Part of a small language model's weights.
Size: 11 layers, width 768, 12 heads of 64, vocabulary 8192.
Architecture: LayerNorm before each block, learned positions, normalized queries and keys, attention and MLP in parallel.
Training: a variant of Adam for these matrices, 1439M tokens.
Each number is 500 + 25 x the weight over its row's rms, rounded and kept within 0 to 999. Layers, rows and columns count from 0. Numbers have three digits each. The size before them is the row's rms in percent of the matrix's.

# v: layer 2 attention value, 768x768, rms 0.0142, rows 609-633, columns 0-127
# o: layer 2 attention output (transposed), 768x768, rms 0.025, rows 609-632, columns 0-127
v609 099:497530502501517498505521501485475519475532502497490500470497480516517483480515499500491514466511467518488516499531501467504513482498476504489504507493500522433544496523484478458525560471426453518470512556453456481502500487475532532493483534484485480478468504498497482522504533504520483529506499479508507525514504436519461530465537518529515522496480504475575562507500565452494532474511
o609 099:506480510483515503512401482483513497484534518530520518518495488491522529512557482535507537473564462513489498543519492506511511492515488508518517518539471477493490527516545496475483517512526468485495520502524476499473450481480514515486532463509520476477476515534520505542481479508512469482536479440493470516463539509557465492502502502472500476488567485542522470535494511471497554436485
v610 096:500446475458506465552562498494477508508533484489488553474544465545441490510470494540512480440539476528514500501529517490475517484471514493512488455474510527468466493498509460532535556481497493485482484500488485515489486489496501534486546493528476496484497494507527512524524523499498460486519529463473534484567467519511471517492496507507539492496505542514524494511529449503518522514506
o610 102:506484505530503539476514482467499507465480507517541477525532450446518516501578532532511484507532462495490480519481521502531523496457530475523546523511546521520481544508531481532508536484556496457493501529512504530478478538481464526562491507496450472484534531521513463466503513520490466507517493489493517525508509513479443507540531487507491468506449491497504499521484485494482518507468
v611 089:518483507532494467509466482478562521524504540506523520457517530548499491495487462498496544514485457477469492470479510513539491496508486505470519554457503519488486462480482508485453473488474460493509479529460488540475485485492508530500517501499472467480562477457491499482509520528466478484464503478532478506548475502491506526491499501517522487495516494517523481492503564498464504508512
o611 098:517502485450544538466427483463426544488486490483539513494496563502492494498506472498484477503513524505488482530508446501501497479490517507500522528476534531465498491468519484486456515523539517503476472501492524488495558478478521542525492503437483515523502492526528503513436497472441507561486475480505479521432505491557530542502494499535503518532510511514488509520494513503505497531509
v612 100:539476489509489519470497523482494507486539493480509496480536547441547504493498487453474515466510483482480469514514504550499491498493485500522503499500494512529506500494500493517496478541457458542488473461484511510509483498472490468530497477512521502483473463536514487515523527504510499513490492465498507527486526472497490506482526501476495522500463468508477511516512483485486453509443
o612 107:543503478524480489549554489547500525498514521496501538500504552470504460515524509487468495509495504456501476494518477542487510486471463458495566441514559533559521517513502525483538495525489473492486519446500502501514478472571466511480529471450533519505529459482512519462520499476505525496483495514514470505468458534486545519465511498536519463493529481497494469472469510513516530541496
v613 094:488491522490504480495491507530547513501501479492482570519463468474454510538528521471511501456509555526489512510477495475495467469514521511512511466504510473516486495455518480480494509498497516492508476514530520487458509540496525476483493460504538538491503498523518504486488471468494488494470512529494480487525472470497493523472479505504491491515483494550517466491433496501503484525510
o613 098:492482481496485490482519514501497495505532476526463490520500502532514509474487503539481523517456498508474527496525508470498511487506480490470499462515492461454487511490451477499482473477480485475512484460489489478518512523440456478500471538535503515522482498534492504505494499506478491503478522507513513473508454491477493502507502511486532494489564490473525513506455469510495470452529
v614 092:488497498483484472489506485472502481512482471499540461487456516494486475498517493516512533553503497435467509538502483503460477478513523513501518521509459487518499507503462508488520513495428538501540487489449534553538537508528550481481502518481498529517522530543498491496504495506492514530524472538498500441524575521509478515472505528525522472467478529530462549486455517524470512495555
o614 096:513477491508488512487489470575568469487492527500532473518469496520490469448469544506499520500500499516503504516498528516489502474539505510453477520454501482448520491498538554466496486498473542521522481471466514502517457513495469486532474527500461471462511498502505514494538498494486524465524489599493527526499474554550489484489477482527515503498493470476521520506494483517495533483532
v615 088:522517489515486470484485465478453519480480468531461511463512482510476503470562496538525504471524477504539460496476495515512500441518518509515486476467478493489524526462539531498506556486482517519512475528472541456451510512490514503466526492507440511486494479433507478501522531518524463527514474507493504469477502471485504443495512496447531506488510529506493539475504505558471483518545
o615 093:471505516462520521477488507510491500498504509521499498543488495486535496479525571522531444470497535542510496480483528523498466517498528446537499521512552510500491495479511527543501514524497529492469510475492499510516504507524487504481500478485472495539537493510542502504505507509506487512494528541484523508454474489485467529539505470533498503435479471469530466523518480529488518518519
v616 094:509512467495499515519521536516497476506460473485500475478490493528466468498476507506484445523512561518518462464476489477496538514531499436510518505474488502507527502500491518461465464522454507504528516502482502501558491475535532541532466494458472508528526493505497488552498482496488541475473491474497446507561511486532486465526505457486501483526489455494469467524506485478534536495512
o616 096:457492466468495469504505529463451503544492518477492507543519533511524508459520498554477513531501549477537510485510470539507480484465486475509522506527510500511493523502486524476512493490474516523548522508474489483527527500506483476512530508495473517500531459470529523522480520519513483536508511500544477461537519498492530500501484527481481458544466496510465507470460490533486468528505
v617 092:496485535503482509497539488518501507503489519472480528500479470515515501526503502496466505510470476515484487496512516502500547476453506557462480516498508449539503499461483501506461504500507513512457489529516538514489520513499514501547519478488502449517492493550470473516499467495467489518472469480482485501534488485499479527505487480518508530496506479494480509509531510488505450507453
o617 097:497489483479525480495458531480472500478479477495465474510521529499503447506481457519472500547439507449489543479481502482540457531519489469520486501527493499466504547514496515484485514499491495532533483507520488514462528553471478521501496522492452513532543503516487494509502457506474492524506497484456501504491527547457515510505520479487485508483549486476505470492483548541497495550472
v618 098:491511513483481500492500472476503496507510490523493540540520506495489521512502488471480472528490457491508485481498485453495451538503487512497516485513489483503511538498506515498516462485507487504475522483537511583450476559509469502475526465502509508499449459494489481518482521513474461527515515486516504504474495479504508490501452504475497520462538516501487544541482468460524478488520
o618 105:483489477536511488471458460502510451482505483485494514464486520481521495537497498491505530472506534473520542535490506511455544541500503462472528531532520484503505460492519482487525466496494518499468511482497526520489485525483485472489457444513485542449519475542528470489535475511518529431508481497447505504481468503500500502521541449487502505485536492529498503525479521540494538547520
v619 097:492428479442481520473560516522521468507510482516512527495490514454535468497468511502469442486479480469494464518498516529510521502532488547481533511486512524475492478501470512515495500475517474469502498499493507482490504504482503535497492529508538529523508522490504484500505465547474492432529559512500508500528477513500524526467475516489520526522504529485508483505490484473514563521513
o619 099:509465452513520480483508459489533502511484483492481495532483550488501490463516466529532505520519499513500522494490486502491537496505512468510470494495501506536470531507485493501519488479510512497541501518482523472524517464456532526494459511502506495450476519474492459475502495538506506480507458497462486501483526464528493508472481477490483524502510491492448475520481449516472502531541
v620 095:552471495533521492496512552553508493520443486481522569540527523501532517472525508501523479498491556522539486551485505532509524561489494508496494524519497533519464455461487443495469504496510462519474523483554491528491535512476511473550551496489568461465443482502497513489485485469460517523458498480516450505502471517511472506497472499505501523536542471508526505465491514488543454497504
o620 097:542502463486508491491546546520467497517527431477443513522540509466492483528505438540505497517460488466474475514487479469443522495462501512495513498492488512466529534498467503513488499517457504529501501493507495507500519489511504469489471504497523520527532488512508517515475520536479498479467500531540529475554504486500473497507499536477482495507499486504484465515528530514513484514490
v621 092:519488519543483517496467481523522470496526545473472517527519504502534473505517514447518538513534463495512508485520517479483535537529509517472505528468482498496494506486461480456498485459494473469498508503507506536483489521557477501461493475530542535488525526521486474483513497518509512517524517487525530493478474510529480556467530507486506492505476485504503520466499530490484488477448
o621 094:494522506498553541500529478484509489517468478467524544494509518464491539498504498450497546467498486470500467490493497526491484505468486493469587547464505541480531490514476463471511499562501469547494501502473496489487446496544523465494468515483501552445506467513497462468550478481469478490490516485493510493491520508469492509479512489462474496480543534476541502479501546524494507464469
v622 095:484512522506490501527464523496491522518478487476527476441500470534538534526483513526463483532519496503457471465513519507510508479536507524496502509488515490441484513561493503500486487473518488475526515458505464516475518459516459496460470533470472516522510454500493518474510512493499491464478507521487495489488553541475487479500522477493492530537473488529489500525478500530526493509512
o622 101:466496477485506508481479516484465480462525539529556468477509517451501481491512501504522481544483506496510458509481481492523502495531471459541479461502505477497458509477517498486475495509536526532489476503513479488509510533455514519501484577495502547503469554461481483521496470487502528508533508523508467498528503477529484484499490472464537509517487480465527504513472482516532465479496
v623 090:477473490493509501540476493499518490482525482506523457429440481464526520492541502525510484469512529469446519534512497509511507481534480512498486498527473481491470502501487518513464465524518506499507501464506495468517542429441527514485446525488502555476525526482505516522516489492532484458563521548514499478487518498535489433521472493470489484496510428480485493471472493473494503510499
o623 096:506497521453528543526494546511512521506543523479499471514512514494497470472504548556549487507477470521489498518516502506537490472545500452514460485480483454479443524457513510494504491491487514483536488499463493501528479503457503511470477485470519487529496506506515526538477509497505512494529506510460484499506457513472489487539479425493502482505522472509505511484515497483508474485499
v624 101:509541534492481541473480526499538506473462497531511512520529461493520502520473474492535446499476473533520524474474485466503492523496523498485498474498518529544518523494508474503472458498477483511512515496504471494439531527547456525533529470506530480505466483466472476505488527495487531505464485509507487529502428488484487489508464494510492511519490485476498514537477520499473458469526
o624 106:486511480512502482484478494484458496520504476488493529475505492499484501551461484513523482494493494510517507460463501539524512513504471498535528518502495528516478494484484487511479479497475507514503534514484516525482468522533490480477498530490540521520511475506459460490506516522535477516490498484498453499495547449502480528511511540463489519514539482509487448480459506507483527505505
v625 103:488491520492502508523515488487520473484488470507510498524513498509445500471494498529510538498503473465485493525493535511498476514482524536507486510503485503469457470497501496511535517503532508506507528521494470512463499474542482492439462495510506519486478484509466488486501522482462510490477510495552508566450479542496531479489517522470478473521444506475480512457501540514514578536532
o625 105:537485504457476493504475478479529512519506512499463521494501549496458510473418493484488474501510505552478526461474517547509507504488492505530507522508474523550514499458462495507474495516484517509473497498503547519536496499495550493508556518483525513518454476521526482509539513532495477462513485505504473532532520505540495424501497538489593512503545514508485514489522527475485464484486
v626 093:503496520512522486518442493498513464519481495486508454489520522516565514484476481514492449519512491455513464479517502538524489496492480513512469551505503475483466529472540479456530557480461498497518496483535518534451527465485506506516512501501488487501477509471544498442532473481529481517535503516529495539500460498502502508511529492498479498455545520557518494458473531493508490448465
o626 095:492498493491518482519502494495508471465472526498468477504485479531483524500538465469511514481502474443500489532471520487465550544518470504509473507513465527533544481556524489501499516514523534474478545475471477455463485486516529524496515455542498528486489508538524478478495483519491530426454477526489519501468511480526486478479439500486548485478518496478478500566488496478524489514521
v627 103:523452450489514472487485482526516505467514490504490545475526505459510508497477499498484496479516488510503482496525486556553422471537520551498500493479486495514461536487478517462519525454463490474501482492480477491505512506529552505467543484541543426523493477466503482489515485485493525500474518471516461483462503497474480495499554513510545546510482519535550495481528466547515578467475
o627 100:538568467482458498506469492510508484505501483466512498492478533435526503484528490504467496520533477510496518488474481466529516471499547501511547481478497499494474513491504494505527501482516471459500535474522488459497424542516529489492466520521525470541504506477531501459567485477496465556496503484482462532507504496526482542529509490499461468517586506522477478510512492501488506468500
v628 101:473518484498529509523464552525518472491486496511498478524499473510522529530511506492474471522504528458470489483523502491509546514500515522515491493512524501494535487488515484456502521475449475516537551529462505495467535532500527501535496506493498450518564445452523490505510501520530506452508453501487491490531442481519524519497514516535498537475526540528513523518522522471503417508524
o628 104:492489460569531513517490520486498453541546509508527538499526495489488492503540500501461509532521472503510470489507522521509452511484479484451516505467496518491519478499483532491525555532474527493500538501499527485508496496510438496509498482481510509508526517510517494496538525517529493486549493540546472470526550484494476528487490519534485496517506464483487492475466509562487520469497
v629 089:502516448514519521493536499487478512512537476517506485494474502534526469507537522486530525490505538497498518524488546522525476498495496448499475436466480462453539495499505450507513487519516523470494499470503522492502483469477450487434506501498475507507488495521489488493495484474480523532490487469509462469479519479522462502507489545479509489519478503513472494536494497514457513501489
o629 093:513477533467483474498562521492463543515488507502484485483481481476557491509483538532527464512511464504509490511482516510498507532461491542491453542547511509481517515482478501510499477491547513499512508503467517434506493518480506444506514475530507472482506488502485518443476553478533522522504482535501514551460508500494527421459519506527513492502459498509495506490488484456468486509469
v630 094:487501453499487470579456471454531513486524533492475494466545473516472477485505504500517543515515528560483517485491472496508504525506485535521489460546527512452548546459502507489498538540529535481460509482531483508527504493485541533530454462536501534488512471475497508540504496445505509555540483459477493489524489473513492505474499550482502533466517423490504455483514522483437468507506
o630 100:487504515568522500551458519545443471485499496505524540470500498512550513519515488502495546472462534452485487523505516530492536553487510482481482495488494470519492513509514497495523518474480488493503513445530528543510480475499465526472493461482529499500504477521502506496467465506500524457473504486472466508502485443481529517524498542511493505484513497545432506491501482511507521478490
v631 092:535499501490476483492522492520503486484523490531512487518559521507496491513496518509504475458495514544505515534482483510502439484472504502492481501508494529529459495516482498481481530483490490515479464464524516510466502465499484512511482488533522487505539502492426515470527516518506527491468518543504483497491535525492496525498525560496542510510516506494523476511486503471527467548495
o631 093:495491520479459511520544466522516524542553504491492481531526486494493521526482481510505530488511491531480523493554512485487474492511490520516545481452482532522463485453524472565523526491484457451508496504544499522463499487536435514490503504505545461511515504502512517507554505446505480531520479553522533490516489526493513504497535534500456510505495522574536466496477513519480560477544
v632 099:487485514537470491507490421490459519525483533495509450523514524494543509454457518482481474517510525532495494486554516560521487573473522484504500469482497511479502488480501480515474535492485483515501499465562509491541493544481535482491467513503496515495465490492477492477481479468518526503527511544491517499544477533524520482488560510477563535510480518551492483497474481493538522523472
o632 102:515543481493489537479512531525516509505513458517511540461503510465502508484552518457443502486501511509527502476522487504497483487509495485502545488521471504497504526497524471479501498498483474452475489503498488513514469473490502492507495508513500521503528494534526513535503490490536555520517484447478535489490521488493495509503557483480484526483530500478518522484517525509438510483481
v633 090:513526457530466527463557504501494503521485547491478513499493536490488508450461503506535495477479470493542513501483524497490548484530497497510502498494520469525522525585525496506501516498555463465499517497491528464469487509501465494468497495481468501478498521543489492482496482522456512513512554492505562553515490492475517526445491491530495535508454484462509481483472488528519439469495